From a checkpoint of a small transformer trained on Wikipedia: a variant of Adam for these matrices.
Each number is 128 + 24 x the weight over its row's rms, rounded and kept within 0 to 255. Layers, rows and columns count from 0. Numbers have three digits each. The size before them is the row's rms in percent of the matrix's.

# layer 5 MLP up, 320x128, rms 0.0771, rows 116-187, columns 64-127
105:112151130141146110149122080150141101197123162103114132144132106099107111123089133143117079151143127187182119160086148163130128156155127141149119115123162121168130132112109110135116134155143111
094:128143125119122164170123140118130095146171129088166135103109147140147097123125095128112145118136125156148132153083119157167112126138074148122137153164125126105147146192098111132145106094139156
097:124114153116101106118125166119068183149134132122165119097173105145142109124133165101131111147133081149075147077108147119111102139103115110126138169111113156133160161092111120161142078148123159
098:151124127115124111120155089115170130116086129138113077138155117141127129111125113187175130142162164115102135139116121121136130114159135115135135137129162132160108156118155111117097131095138146
100:119081098173130131132126102154140146125123106147120100127148087135150155116114122126154131125113179130114101132103153123151121120104122144142124152137140166133108104075146139138131139139144108
095:119096163096105135131111122129157144145165141117154149137126146139099149132109131143121110112174138130143123117134121138146119096126159129098106111172122141119167158153164136114116154149138125
098:162121121121147115180113120107165164138123118165130135117117147146129090104134139113179151150094084114109106089089104132105155114140095119122133144133135099108153142120124118155138120099101159
092:101116118132136147158152143132142156051106116132135107085165133139121149137125154115100119102165117101132153124145154128097165114147146110130120130104108133172090125128128173081102125171099114
099:128131164152135114117139168122139089144169149143159150110119139127142146143117132093116110111094181137149122110116106152171101144122107127139135153142145173124120111096116107104129153098177146
096:145102110136165144147138129102190123091133166165167140146131118170113169131125130167138141165113119101112118129152129091136140098132099091106083130168131154119150143145126130118083058110153093
101:114109143145107155106138146108171098121156147102114142099128090131113128137091113167101105154142123154134144093102168138139093127166110164103132162127122110152118092139133123135159145104147128
097:097123098186126129106110098124127102113106107141114108140110141113129107150189112108154121163134144099122145120130154143116136110119080138160110139127142163155180110122130112111124103113121114
102:126104117150113189144093081153127142107109174157115139108121116124145159150161146105130087112106095098144098142100135083158109168164099078117121154135144113110100157119147157158148153171129106
099:131127124104115105145149065105143135128124080121130129128107127155139149139092124119149107099141121140145137137140158125165109095110149169108130098146123140144182105129118097145109114100147165
101:105086115114143109172100132152130116115162143151129131110096143128124135142085118123133081138097116129127129161148113107125139116150101155139169131148105140142070149123137180166115071118154105
098:153107105129112124107137145142137134158136156115185147155142143074152144125157113110118151094104116127101143091126106137174160121118122118155169136088131166136170138153143115136116146181163111
098:100110135131154120112059117124106093157173169128093121133146141115162128111161121118146167137204127110161180143158129093120152120129127123128129163082144148158107093147100115143106166141152122
100:109178153110147123133134095060167128129182138134108155096139143137126143137118105135123119095129106135179141179141128130142121119147133128129132138158163113088138076115116107109146153138115182
101:097157119118119135118134169114144143136145125126125125129143133105151125114152105102112159132126115078158146185091106095101155127085165130129073112091133113078148116146115160127150116123077168
093:164110149159154133134090139168125132144114151112159142131098103117091128078099197119138149154152129151120128103132139108086117121117100130118148121158117134095139168173104118081124126143128135
095:126100146126113123096149122123135159086161104085097106101123162150112105141137137151094118103158132141154153124148128137107098071082117132134092137137159119110134144110138139082161141121145124
102:141157135140127114123146124174129109131116116169119097137142137136140131120121128104159134117121109104148154144130103163108117129102100100093172091150171162119092147151157123115138177146128156
100:135151114152123082164114098131123159147120132114154148150119114166174140118129155153127137173168100127125125130154086129105145089099138129128132164064117121131132133115139171132108131140142121
099:115165139127125121117122148139111149100125128107171120083107158166143160080146096123147146095122123132167098127141111119111130112100150122151096148153173160159092152087132163092175139134129122
102:096143121154126167160125134133145073163108159135123120125126137092121149147117094133120113146081140087144112142146086092172154147108137147115117143107110148113162108129129119166091169078158163
101:100121098130115176164109148141129167094140096131175149118132139117145077140160144109124143091125053132138117109154121082130103169125110079097137098127122116135114124121102122134130120150120124
101:207135150137100149154104117123137146165129121116117114078084138119116160137159171154157112172124119091109115164151091127120111092112134125161116093114133102147119150178116153117132134165151146
103:113108135123148107175172157120151126131092117115168120149140109186128105140115134117119127124134159133176134091144106118148137143140159116125124127102111149189148102131168169137141158177103150
104:149140110158119168149112145117147161146133161145163130150145110129127162085167149105079130128115124131101131113124180140141122124143143117103095066073131145102136149121123132106099127113160108
090:139129179150102093096173137155118116174081083101129109125136126134133155148148110148104089134117150165155132157108114126132101141097137145119140107160133139099152149118075115090173145107129131
092:113146087123124170140117147128095138101121109126170131119141124113132160080137111155132106148152105115155107083170112134137096141100172148052156156120139137144146123123133119115143127146136138
102:105132154164136140111109133129137116090121149161106158092199109127119078103130125170097128171143155168122118135095140192115161133148157120153143112145116153148115104166124101093096133140137156
098:137154105106177107132118142102137172118147125128099108113142157104142096132131152129111150107121120148160133152098103177166124155160143139142122112130136170128095087101142136169127136119086122
102:146131109117140129137125142144098148154143118169143086124102120117139089105137124139116109156126146114123110147158073147104154155140144123142153154095130150081136100114104117143116133127119128
106:145144129133132128147077136130108123149117129151140137122149117143127167118154120137124144138153138140144100127142166131114146158108142122103153096141121151078116136134102097188102143137086137
104:155121144175100113120143117144110104112073104148116131145132126137115106122135097081118096128115114102157135117116130181124141114111113170108155130106160150120120152171170154134109145103184088
102:089104151119153123113108141083094129165149094149146125134129131141127147130122161139090087084104122132120103113126128112185117126078126116132142117098165144149155193122120099094175109161115096
099:199173151125114158082154090110112092143140130139102145160142069118126111115098153154144094130146135158119123096160136069143136136096112126119148153150099092111118129119117111131128099107136085
100:136126097116126123134115150161130170172144142152083092137155121084145129175073093113146100130146143153160128120133130113149144126119128119152196137125126107108119110071118169132143142156145129
103:124129125137086108109114163156119137152135145106138116154119123100142113149135146165117087148125148131148165097124081139072121099131143108108118132137147125151150143086076135156134173123141187
108:116128099147141113142161130098097104117122100141147170157154160169122123137098135123113092148142166092091157099112118140109137114107103122179108145120132154137072093115143133130130123111132102
096:129100156153127116124133091114119117169122128137157081163161134134136101134151121158121191130107136107148118149119108089152183137131155097112107131110082167146119095169166142169099135117190128
096:097120128146117153129101167125128112132183133085153150119099100122125100168166124116139102110098114096131165103137139137152163116089147126101117152150162139139166117121135110137141107106101116
099:128111121106150126125137140091142149131140129143104148161117100123102119144113138154115129114128114135097126097125153112143152159088131161130145142124068140131109153175121087199173112101144094
097:138112157137150111133142156102136155127109108132110184108145121149141147128178144123137094163140171163143095172091145147113113093166133144146127140156146139152093133147138151104175143150124145
096:117136109142139121108131144120144108132127086116168116099146131111131120115097117167136113111146137098114142096107150119120122128133138074095186097109100160149158062067139117104111090101124104
097:149095134163098112094139141112131159152109110164157123093069139130130095107121138125135116162116143124085123115127146112118129120137104107119086152163153097115105128133158152152134099103115129
102:115140101123103111106125117120120086156095115128140123083139122109113166116128127073135182120141102124143137165141107110119118132140118146102133123106136070148157118102163135090164111153136099
098:128136107138155095129124157142103113076126136119158143137139167163146095113149123127128118161120118155138155109113159139136138105102106160118142149145135109080075162107116124117143153181136144
106:135110127162111118127138129081093137109140085090156123141114156128070114131138118146157148155106141138121157135123161128141100111173125164141130099141110115114102146143132095114166152136152145
096:125177144141146152114097146105124145140151128096147127105106110136133110134091134130129152109137170118114075092149140089119115132098132128107125124085151097129110123111144098089154126087090173
096:179159166132112134120159107104125153132102100129139120160151139143161192182114136121104127113103127165109100130139112139135143132176102118118143126085148121119158165136070187155093085177104144
096:113176145175101085165159096078118113140094140126123127103113166142152127123125109135158113165140187163116130141117139109156108085108142114107133115128093099129136161143173124140102099155120103
095:129127133118152098126131153128145103127207155131157162131123112156104127128139141135170132117101126109145142148096157157122130104142092097139118123109108152173152113145136161151142126090114185
094:149118121107119096129133126123152126123139097128148104120144156091106125110125141144144131159158162097065133116126113151130146119087157108077106150117104086156174153134155122120118080125131141
094:112129124110130164150139185101164082141049123145112115129160139098106148131157066149160131141130107136106145085131079126149115130139093114124144141150151133182154112132157144134123093160149153
098:096114073131124098168143148114099116125125134157152134176133086182104124108122157122175185114128110104114127093118110134132119136133128133084141109136141112139143155153148145097141144129114121
105:147156115170111136155075140136150088129153141147142104174091158074136127126110123138130134127075093170127101142098144121157134088097128103166094108109119135111142144118137101150140133141146130
101:113154152131158119152130127107163093090110113165097068110148164135100077165167101136108135113164130110129098137119114134126125125129123136167104162103161094167158158145091119114166150128087133
098:118101149137124110119129128053150148172150117127117160110111094138133116112119125105148176160112136115094174075121135127141095070139144125109130105108167109141156113158145134114161104125119090
105:096140161119119082116124119133174133086184148110134156130106080126109124112135161159093160101096088136083150130166104139104127128119146127088171099122112131125122113112103109112142136141087126
101:105173156117089151118065096123095098139127166142138104079123194101116146137108154126135120123165143167154121149130146136103114126141159145106108089098175153122156123143078157144135139165130140
093:168139150143124158126151147120116086092191118124131106127094162149125139110139126122153110140156128126112153163091118149154101107077128163152133106175070131144131144158161139122115134142085075
099:126112174141158094151113144144145087167091122159077138128168111138118118145115080094100166099159167134157116132156147137158096117142104122166101116167105150171129167128106123118096121131141137
101:158113172083096147177091118126125131145123116157133130131108134095118136135111127117152118157137150150102089128123122078162127133132130157129128145136168092135148074086109085132115177106106152
103:130108106106157113127140162146089148138138143120168116087095129150139092163129121124124078120159129192076121095152115129129110128109126164103125098147134143170099137117098100150132113180145152
095:143177126143119105130163153143134088105145112109135138147136107059121137162114143127085159171142127144145174115143157079120133176077130125117137107112159112092112122155111125139110113131136133
095:128128166144105128107128167145097138139112142073111091097117094157136080120106144093121111128116154148111154091113154100108120151173133117141100090167152123141090116121070114154118099094146083
101:121110157169119125146113118113114132095150087136132105094119120105152115116142137148164137156162130112146137110107152108131164129163172118133106119122103108145153131137142088161079158160145174
104:151139088124075117126097129156122097133117154133118138128082146112114101142144126158155143124110091131157140102117129124119123115143104141151107096119142114140124151151132115148198106161111102
109:123136123132087132102154133130075139135129136121188172150126132131153129115110113097171125155104112132132122115146120110134119138144118140168186150146119143125101129125142153135112152149133127
100:151138202132113126108119118117149184135104088123081091148096119132092097113131118116116101123129137145131129155161123156124112126150176163139115068132145167123154118182119116118143119083110133
# layer 5 MLP down (transposed), 320x128, rms 0.0766, rows 116-186, columns 64-127
103:122135134155155153140142097110122131134156152126109104129131136121143146127129202147127129154148152121094150101153136139072123101112167086157160122134083129124165095134141086116137121093135104
094:128128110088137115143107151134108118105156165140127126136113127120100150094142133143147121115111150149145136100120098096109120148148118104172136128102158148116108134101114144126098162131167111
097:104120161110183118121132070156119100095130075142147105116125124118162136148143144110119074118118116097110119114134123104135122131077110139114095151111163081116112097135150094126087161133140129
099:098129136159110140101143157125091111163132115109127119104143132147165122173120106089118102134140162105089146091101134092131103131086151082125128103170148123162132121139094103161137167155096101
097:138106153138171071148105123104089147104154104104131114124133102111122107173117144163112125087120095141092119130116110130121116151131168088100138117117110144136119142127129159164131111142106145
096:137098171084172130101166085104124124128131126156170090123145151154143140142149059124142136184104091124141107162140145151097143105138109131140108142090139132118095109141125135144109080108106153
098:085131145108118104144115135118090096127140114132114150079097112126083112145158133160096132155110151147172143124154126131088124130163171123113152140098128095143147089102137108084116156128132159
092:152153125116151181070095123153108142137132127088110107131088096140121135103108141111120175148144118139125137135131137149091141133119145167149093125138126139173136108120106054176114120132128144
100:183166112139073155093095171160088091129130147111132150116138118141128137092097137135117147154138120142142133130090124157119157118169090122152137131112100084084153129112136164152105131152121154
096:112125097126131095092145152105093133113091116123122138047141132099154105123097137123138133129107128122137123112159107098138152100142122122132127140131097165132158119095150122166113147110105169
105:125108121122147145095144139112131146099145134138124139102115139132161133110131191148138153178134112124140099101105151120102138139129106104105103153164122089099141108142118106147145137155119126
098:125161089114107122111147108155120132116115103123129182090119155137138151135145145124120109159136104154139133115137137131105150138103142106093080105114135151123112156109081114141108103146109121
097:163178158141138131110126098118111139093095137142122116142112106141130122162108157104128127122123164126113124076115095151077122114116162126152122142142111125088138141082144130114097114132120103
098:108159129153167125132169118101114136146154175104130134117113133157121163109153156160142127126136112175129119129128079150104119123153102133123095094074120106139143109125159183164097141112142108
102:130118126137136101135134118150075153124147134152165134092119119079140157139111159153130136161100162105125123133111162153106084132110136115135120104147162137072109089159118151126157113105150112
096:115162131069124157145106156109132113119116165169117121144143101156096140178133123116149132154124132086142158158114160109147125161150118135122116114141145145144065132126142094100170126143133129
097:108127138101136162120160132145127143127125127134165137143106114134136133145121120092099080113098108151088131084106123121116123106078129112146127153130135115113156108188183137103137173126112136
099:148138138123175134150136141090147124105139108116126117119136152144133152152157071110166112103177133121120121135132111099156101112122137126111121149144129134149145128126097101135138111167136156
100:133110098124117114143148103130102149102113164101090109145114148146151111175090128107125108075125115159119164111145110128108109139151137151095097147145127160113164132147135136132129110153103154
091:125147146156126133155118147108129105104112185133116133154137159195144117125095118141139148124120132152151126106107110130096101103117127123135135128139125171097107154141109140113127153159114095
096:160089093121090111141127155153127112101143171127079147124114133088121171110073141149140160118137136126122119091138110114171129138138154100110071148165165096134113156120153165165138108138171115
101:154185140088135143108139113122127151114146114151133121143128128117092139144118021122096145122135141131167135160118098108142139140132071156128115130096161124123159152178133106130133131078144092
099:115136117109138146105099154157152123169094133128175153171121117161155096124141124127113146168132121094129105126097104151135141070158100149105151095099147141125153128119122156146136091147107167
098:094100160137118137122130163176118139120133147103149122102118134149117140168133095123104106128123119157178123148138135131166048197145124152127124169125129158109099111139135124074093131124132135
102:160140107111111144099140107110139111133109126118116133118149131139133103111159119093135183141106154130080147139129115094106141100136154136126144146183150135136171123138084137136122171172133129
101:135159098164127139066089109159117103131124122126124165138118123146073145157161081110111129129143107113091173180146125151138130110126129139118135126121126136181124175147135125143107073113105139
102:075127127139132147166149124113090141107134161108159133097155131110085104124119111119070110129165115099143165129156150153165101138152133153137123130169146141121169136102094134159144144137163137
103:166125118168148155128139105131119147079124110149100131130092097154141126128103116105144130146158146112103144165147124106116102101101163141140089126118103138130119130139114138142137125115101166
102:091106121151116115145103181044141123147141134137110127130115122116150142095152121142096083169129131172127109115140127169092131101070124149122141077097136111140116113133134138098139134107154121
092:149148137135093128094100084124153182135131110131157114110126101132126139129094139161145157130119133159157128089138117160149136106125139131112089152140177106184085116128139120119161133112149109
093:170118166091118115127141153129166128148090138108117163110116154096108131143149076084090102149160153140086123124109129164142166145132112108128105128133128128110141135128112113192107137131152165
105:144161139103133132110093121138159133115090098127123119125121153124133140143103188135157124150138153140148143132137112106108123131154137142133160122106102143113125162137110159135092093182147125
100:121111141127118125135096157113065133178104114159130135146122078091142144150133103124138110133120111130127075126104105145103071123152152154113101166130136127127128124101122101166138117150138176
100:088129140138109127147158131138124130135166147135127120098156122099138102104121176124182141139140080122158138143105164128077096145152111114106122102143164131140110084123158114090095128140103108
108:099133138170112138121116144116067100106116112124128148119144125111108098092087100134150132158176142152090143155067086109069145165112106129110151147105156115113136100163135151087138086146127192
104:156169131155103096129191120122122144141128173116131110101127125119109150135074147130178092137093120154146140140155106138162104115132158181155151108139117121094113115154111148110129084142137091
104:100113102150142118122158110144158123134108115147150128180135131141135130129131094138117120152142154137134128144138117109081154103174129148119129126084148092152146139080116160156129100126074113
102:128109110134109117160125120133175117138107095131176095154086139116140104140117112107098145143115161093120119156130108162096139129129148079142131140100139112161149125132115153153118124109176111
101:185128153170144117135134092108119081125115139107086113150114144193136135114134096172103127139114143102170108107114153120111118140136173123096145076155128136113167138141143135095172127121124159
104:150182175126139109116105123139128096134143147129104091129168132144124104151101098106121102079161124138115145140133138147148152126115109136134103113160164152096141112077128111162160113123111193
108:095127135129158099132117134149124114113104091144141105125155137112110119119137143132184081085132140136116079094161088148117117122117118104139143132122078116133077186133162118142096117145164095
096:085078125114132111113129146126154142095150114162112109146108131117098108125151129117130142147140142135097113113147133138136160113110107114198147126127136129108129124146119161134178108112135112
096:106107134157095125138144097095119075142120118106149135108173127129170126140152152089163144113118144138146156151121090183087086107126090119126109164127110096143142150153155080144149133094124137
099:126151137100148160110146130146111118134115142159114087157153141134090103117076112081095122129165117150120157109134138166157120120149156154107108118160117129119154130105153091172164139105106149
099:175125130116162119146088119129104157076180152185120096106121138120113103131171090144130143090160115142114129167126137137120144125119080133140158151107176150108113144122138162146105098090138121
097:115144135115097148135107094106134167145122108135109133125147137139139141092146192094112129165132137117119111152131121127085124138163128122145172125097157099158117155106124115107131154167100167
097:170141121133161139078097124156108120151120166103119118154088184149158164156164083084112115095145144132147105107135114144135141164112152144092119134093135157143128125132128124125159064138148155
099:107165141121136145111147128122137102099153138136141119117121131200156155122095131098175112146138120161102095097105138151155163108143141106113087158128105113079129111133143086144116133110116144
099:096126087106106104132116118144170124137154118139163120118143105099110116100147117085120072168136118103119143149161148135107129132104128131148121108123096162124071143162108149116069128138135100
101:099131117112091133153155115096129137133149072177129143144108107113111115115129141085097133109109172123148137136100115145143085141186112100114169116164138100086135145099137122098147135092133096
098:134099096134135115167124131147120140108136158138110142112147124111117158128109096145141160132130181108118185105110150182123184084139111117140097126145115132146105114150107140125160115112148137
095:138087157115137159140130112146097099188096133113154121140108124118089154153121128095104166092100121146111127183127159142147165100153147109108164146150086130125080128133115143152165110118100138
096:144097097100112129079127125157120128153107160135121137126080083106135159128111156130127111114119174114187121114081145164081096121134115145156154144096130072089144117136113132170150155114123126
095:154125145101126137082125129084106101115092140138109122149160127112149132164135077135163106155116150109066141133135104109139170118084088152090122134167139125123120118160092112174152130174147129
096:079126090101124136126123144114142191108106161113083102097147141097109143136103168144159132090107133124135101100141121127126127132140098151120117145111131131124097138115101109156133084132101143
097:060136108150126127160141135124136154134120138130160124124065107146115083141122133147116130123151116135131114104086135102134141118153179171132145144160127113085092113157121136168137148144134112
099:107172108132066119121113169119151148120183125126107155109153150125123140155176083102082100131153145135154079130091158151077144154093076107114131133131134168133147140087114125100136113097099136
103:109115118143128116131136105133162154174167156127122134126118081141139104153154142167123112136127127066142155122146149143140134105126131104075091094117124145117092129149104165115131137140164111
100:170148115124137123164141127157126156176138102100164147154128103120143144111145162130123143151174134112085101072142123120094121138113092100119135094137108107131129113114162136138097116126124122
098:151108145125104089179133089102171110124139091135132114111117132153123119123103097153136129143142122142141135158132122117169102146134134147129166157101123113130141144114123161122126139135148142
106:175158122126111140128098097139103134120120104151141154143146107148156133150090037139111138119123144131095125192145113084108108113093125142143109151145135102107124106139131114160142110121160142
100:102127133103133109089142156134097120134127133134171130102112112166163130147124113161146155141120121073095129142079154119121103112116150113169160098114092127145109144105141150118092132134122122
094:078111159138147073081168122117134152125067123135121174134184128127063160145097106121129111128085143052127106120137165093182136114160155101141126111137093098107167111125129098145128130120124117
105:081072131130088119133125124112123123118121140162129115076115164130153133132131121110174108120142125119167096132135131132085124109104128119137106140142152125131128161123105120123144117145174117
102:139074097151125108104133122143139120136107113136130137152140141167140112164145081170086087109121155102095098103156111106169153117142085150127121115109150118166157153158139120138098118096152156
100:076137134150117096143144129119062118127169114148154162153144122111108102109120150131069127136125108138127138104102117166178110141160142121128142142129095115146103130129099136148134093163150153
094:081142150115126116115122137165127119127141121070120147099128203178153143149112105107123141099126168136149137146103114170179102113102119152166126130150123100153144133128134107118158120128158127
098:099142096153139122140131057140146120106147105148129165095098172134133096138168186124137099111122134133132128179111119136113076124120137136146130116153150132105119074118104138117135136115122162
102:120169126153132142106122158145134103156132128131108159113115092132131111098140153159131133120124131190121100095112144098101136083137136157123181120117140145099178093153128115167151156129139069
105:084152110152086179113105132133092160131163107138109134093145149092121156109125125156165118106158187159142148177155133172118173109134111124082137163119166161122116129152130177127158130135152128
105:129152112150156125146134158098129150148138123119135129091110149117140151123125193123100111081122104156126129135119142101132140106081148141146129116106143105119088133105097132086088131132131117
# layer 5 MLP gate, 320x128, rms 0.0783, rows 117-187, columns 64-127
094:161154112133144075135141119149145108114131101138130155117134135152101132150148103155120150086134121103122076139131176126100109154155199094113092138137160112122161152099150134155140088164138143
099:165138147126106102117177110155132121112071152154125116087153162123166111117121121175113122118129137128140133141128125132113153114147102113110135140112123072125153128150111142141156136148108113
093:138157175129147105099105141107128134142129151108128166108087151100139171130129134144130127129133148163075110117114097150128128122072149123127093114146157107084145144137101146136113138072123134
096:165139161118144135135178193112159161107145134161136148114101116132144126121126129158118094119118140141114086096094108171125122111116093116111132177175135112103116135123155082071130108108108113
098:143138127082139124162131150114069129135163153108133116142113149084118134110131122114132100108127125134120121138099098120131120165146132162120127134148169100097155095142146133056125099120105115
106:148118107088135117077130116127165126148155155114092107138114098071135144128140132147127133111106145148071151135169131190157070136131143139102142104119126144105138108125124100135164141109102150
091:150134125179069153125111102124092103128130127118114081095106168153168120140135127105152160165142146119117124140104074112092142137136145163149135101138147086154148119101157152125134107128161125
101:163116101189140123122136095167077093100122125134064133142119142072111132136154068122153100113125132123125131138116152120122125108121129159106164131160151151148116137110117159123125125163133151
095:097155140136153120111098128135121116133097122113154152099115150105061134106159129159112132163168150163138103118134133115093124108130153167124095109133161152080150146107115104092156140154097115
098:126172129113151154128132139111112126133153198085135132119084099152112116139142122103122122106143157115152125097126120132131153101110153110148123130144105101109166121163096133108121129156069140
100:156114108134137111115113134143104117103108126152135091118123119076144119129116086133170115136160157112110127150116111156160111151157102123127111168121199138157137100063170141115115208099124138
098:139140146147154122070184143140075117112104094121109119102128126114095130125119082127107151177122147145093097080142103120135146138123149194136143100128147136164141130111121123161157134147140151
097:161106169110128110091140107135146122093141138142049079157146119169134102174123115119147134151150156150131126156106141169142127120119136161093133110135117138131162130164109162114115132118107139
106:146131158135109138110097131131118101161109127119142143117132126123134132063138106128142131121106152171132130119147101122165130108119169144104095121192125077136114108103100105126124119099119140
095:105120112113143103120143113091106090093121134093118152129131114088124138107120109168111100109122132113141132137121145119190118147185165147091149079108154138115120138119122090125138087097112126
099:137106147129110117111146144151140101159160137168141095140134121145094135079139121129093175140117124095119104085167097152149095160117202152129094102145116130126076132126113134132127103118146151
098:113121155129116113142171128150133082090096141150157136118145147141088147134119130152138151162114135199125111116105127148145122181100099091162150099156101126140140152081142181125120162101137135
095:141142129128096146097130069166104143090119099090100145106121130166102098119134128109148102158154122115094146127128143154123106155142114125171112142155120154156146125135203146178119114118123114
094:125119129108093098143137124132145138144183095163093160144153183120130142104130093133124150162162076083131097163120105160086102147113187168144132107155159144124148103100145162115103134156114078
096:121136133154122109157152099111118103108068102115154165166144153145102122092108111089146115160124160130147122098154118101130122145089126129156120139141148173137156115112142186082125139190106137
104:111117099127128123112157165118117118108173097154119124137111103150089145114144141124108148142175126125082138129140143102125125076155152149122123113129141110130194137160111100117157136154096103
095:135172137155135085148114092148115143088155169110141122107131132141151183098138104150122090128137115177097119105173106140141147090091154150131119124109125128166102135117155163127090159140120126
102:157180139111095099118103085130155112146151096120137157132150114099071110162092105102097147159124142134113161164145104096124125117136106151121120155101124127148125085157115120140120155116089081
092:096149119075143119136136173155115150175119163122072146128106092142146105098139150130140128124143105138111130138126157139163101087144118130095128165138149087081110159095095124084119126143143130
103:091154161115147112100162154108163160115119147134126137104111144127149139111071093162108136142137122168141142137184107150133097126142124148099147149120127093127132090107134091102080151133077120
105:156150116115130145115125121165094139102121132141149124146138162146139105154095083119156140169128107124097116147117161120147138139125106129178160164132166134135130151146145117164160122157142116
106:092158140101167146102178111076074108085118134150132123130153154150117151115144131151161119139121120139102097145086106135161106162086116144125092141116142118116088135144169147097136087151123138
101:163118136088160112127161121123124151145185125091163129110181132083134093160122117172136108123119126124099096153149095139132141135100126130102085117147145121151125131102126138075138109128126097
099:123148096109177112109162111098151115081133145136106144153144109092136122139150089150174143134139119134116107130132149129159108160119098087091123113097104098107096158155101153123079092107118128
092:143159122103164128141124106103108120116051148141108112109128172125153148086126114087185160098083121105116141131143117135133089131149128125161122110089081127097124130135128112118138153168124138
100:101129137119117137116159172152144169066112144135118162136155141115151146137159131123183096134157134153130144116152130158136084147197123142148150167094116111177131149104122131143148158097124134
096:149122116070096118103130132151135144145166136129139140120093151087130120128146112142095164130145185139112148147161110133120139080130124120144135118162123116135160086109112104119143123122061145
109:147141133099158112133143116107134115152136089118148108081106159090100180124146085138131097091150131120114123071133130158131100106127125103132122102132150121125173144125164138137149163103122132
108:107130130164145161107138131148129137164141080152103142134121100133161114148132088131129144091124094119084122143136106107109097111137092141089087121193173143111138098105164117157122145127127169
103:185141104100112128085106130144117147100153114151132129108136139111125184151179121167108087124144107141128120148149122119097115146159122130145071138118097100121128117097117121139157166154096136
096:103122151102118150145090137115115099078137152129150130101134148105125127152138087184124116110139120123144083096146113146115098144180143107137083137173107150128106097078113108125141124145146138
100:115156155083134146136139148113138103158168177104131083096169143119125125136120068114137163101116107155162123171155176109129093152099112125117115120120136127141122129099123097152178129098107106
102:125167154162143119073111126110095100128118136092117107089118154108116146114128097148120100160151143140118110152115143124107169084092165105091106114177109077171130119152113089108106113123119118
103:148148125128138138121112088126118112127108149103127093150136110144082128121127125137165152093175095104129141110150122141134140130146099146183101143154119125127089152150132107118134164192103096
112:130153150135138098098203136122125091138166104169126143123135102152090139136138083129083120143124121124102125130141094135114138155154142119135142180195124114154125119126117112115133126094117158
099:144104113130130125112146129082094127122192150124098112107120112107135097132068107161099157170132085144126153124145172129149143126065178149074186128138131130106115140151101090107144137132134072
101:107100116125127155155128145143123127095123127122100135116136091160140124114108113120146132155176103159160135152116175158091149139134142129110150113126134085152136137154101110112130116143106075
096:143123141104137124109125146139167116157130136167143134113108150163087113129137128099156191147146117150147121123160065153134106127121145175151133179164124165100126147134109097101141149137119113
095:101123127179073163118125098129117133115194114172111094136133124126107156155137112143146169111133118117107145140103136133138090129149125134143185148139173119135136089155168149151132168134129134
104:110129166098128102133137157148117067102161162119138102104150094144086152143122094191098098097133127131100157177115128106197133132147128108155130087151145131110139122104133124120139137103139145
101:108113112150089157117162113107131080152100091141141139123173114120080099137119136144133101114102133153134082125103119132180121125103123133135116131149147093180142127108134128112109112133096108
103:112090103128115146126121132152097124093145104130145111169124140112110165150138125117147145160131182103128087138134113112148151172120138119115140163155120150167165161174100133142101117135120111
096:141132150143131121099163136121142099154160100107119132131133110121088120132125122127114134135128146116174099132151120195154150139099108092089129094117153164138115139135184096083130139103128121
103:158119153139144131109122113114085135118182131154137140133115161128062113148136101122171122124084122109114111150115154134096155124120118125161153121107163132126122082092123144158098095131108191
104:103131141129090145103175140114139097139094109087114146116119173115106110098133104116106095123124154122149114118139143120163087104169128168145096124167103138127117125157152136073137144164076092
101:132110122090128142120083146145107109096148133129156115150138099162120116196139131155145146133166125160106141166164149123128100109140120112138188119117137143138184134123134170090115141162140178
094:156155153143092106116084173090168148129145146152154141111134093110138069113153168139099123118140127149120141086142173143126092082129160179164133084121113124105104105134136125136141177118150119
098:109122122116121171085122144098079139134160122121122138173154128148135123159141119139125113165130147131153149136078111158095137134134129166136131093121192121112109137147132159107139138141141089
096:136139188157084170148112123139080115106133127200167117123142160149129126140107128153114131126156131113119153114112126149127163131127089094088165127160082139142135105093143103156125155156135089
091:128169110080181074116134127135108133122138136129152116134135137080110120118151105149115127116115168124081110110140109156134160143096146119125115173121137096143097161145152151111165107144139122
109:141156146147155145116127134151099104123124111166166116099107111113091161067103096105127176085126165152120115165108088146133140113112151148150127096148105146121110102168106138090114119115114127
103:095151136114122158112134109136093111110132106108126138153181146140102126118171098156156145149150103106105085167132110127104159097087141092169140115136161152137152124164125121149112100139097140
098:116141114104132135057148143149164115132153151104129112151132116154164121125120119153181183146110154145083155074131109118115130100091169139150121096103164127124106092123165121120154131113133072
099:157120149187126116116134106145141101203105139121127117122149138187090140164125109168137135123113124137150128132115122104107132160145120116142144148096114115147134141085113174125128132122090091
097:149103120164119144105132190153103100142118164085123164171091130103156157148095163103138149162152150126153140137130111163098108166100125154172129175152142144121125065111130106125171133126144113
101:144164156118097139130169126129117104155145114116114125097146140135108152121116137097184136099117147140104140094115125142161127146159082147158104115146096130155152101188160147142117125109105149
105:128119139098129101125132126137117125139131140104143101123130118114103120173088097167192128148131131138103103168139103119135115096119166172160157078141135121127096144128143167149109086147133126
091:155105151139111088080170135197124102117097147151181118172112094124126160139094121126124190119132136160130167107160098143102073139103151134145141071124143164153152151136116137126134127106125113
097:141110154140132135126122124174151126143112127126123153137082127127088068094106114145121107115107127142134068131156132132114123114090119167159124153084132098096150099128142117148165154146149119
110:107131094131145084063132144201099085111139136146103133131119142122098111134143118140119148132122145120148137122132090123146136133115175142101119088139126146121125091125177109123112132159145148
096:112147118105155125096146081112081159111128113150161101095076091146085102103087134127155083129153119165073108130148141141127115077104159178142126106131159102140133122135138126122154124116149173
095:144105120182106131124132151111126141102158121117145093151156095118114157110084116107116134165143103111121117137187116084136110121136090161101168084151109162118095138094141107109125172089101132
105:125123138114116114116129140136146113110111125124128132102107149119145111168101093137131124127175138137149084172136165146120111153125141150161062134128097113106124117091113127105140138122120076
110:156117106131126142118142085128098148142146106130133138110107080129156141159101064140124122079085158130116113144132098114152092113117107140091094117130117125147126108123106180101155130128115113
104:136181101132093098108109158154084170120138133106135147100103139130127111136132119112147111110122142141114108126150155122110105127125154137158148111159159119135116077163107124143103181159156130
100:149158159138159174124129170116072125135149155127150148164159110078123219141125115088118144127151118138110102113137127136151144093145159159085138112156120123175152120143112126094179105146094120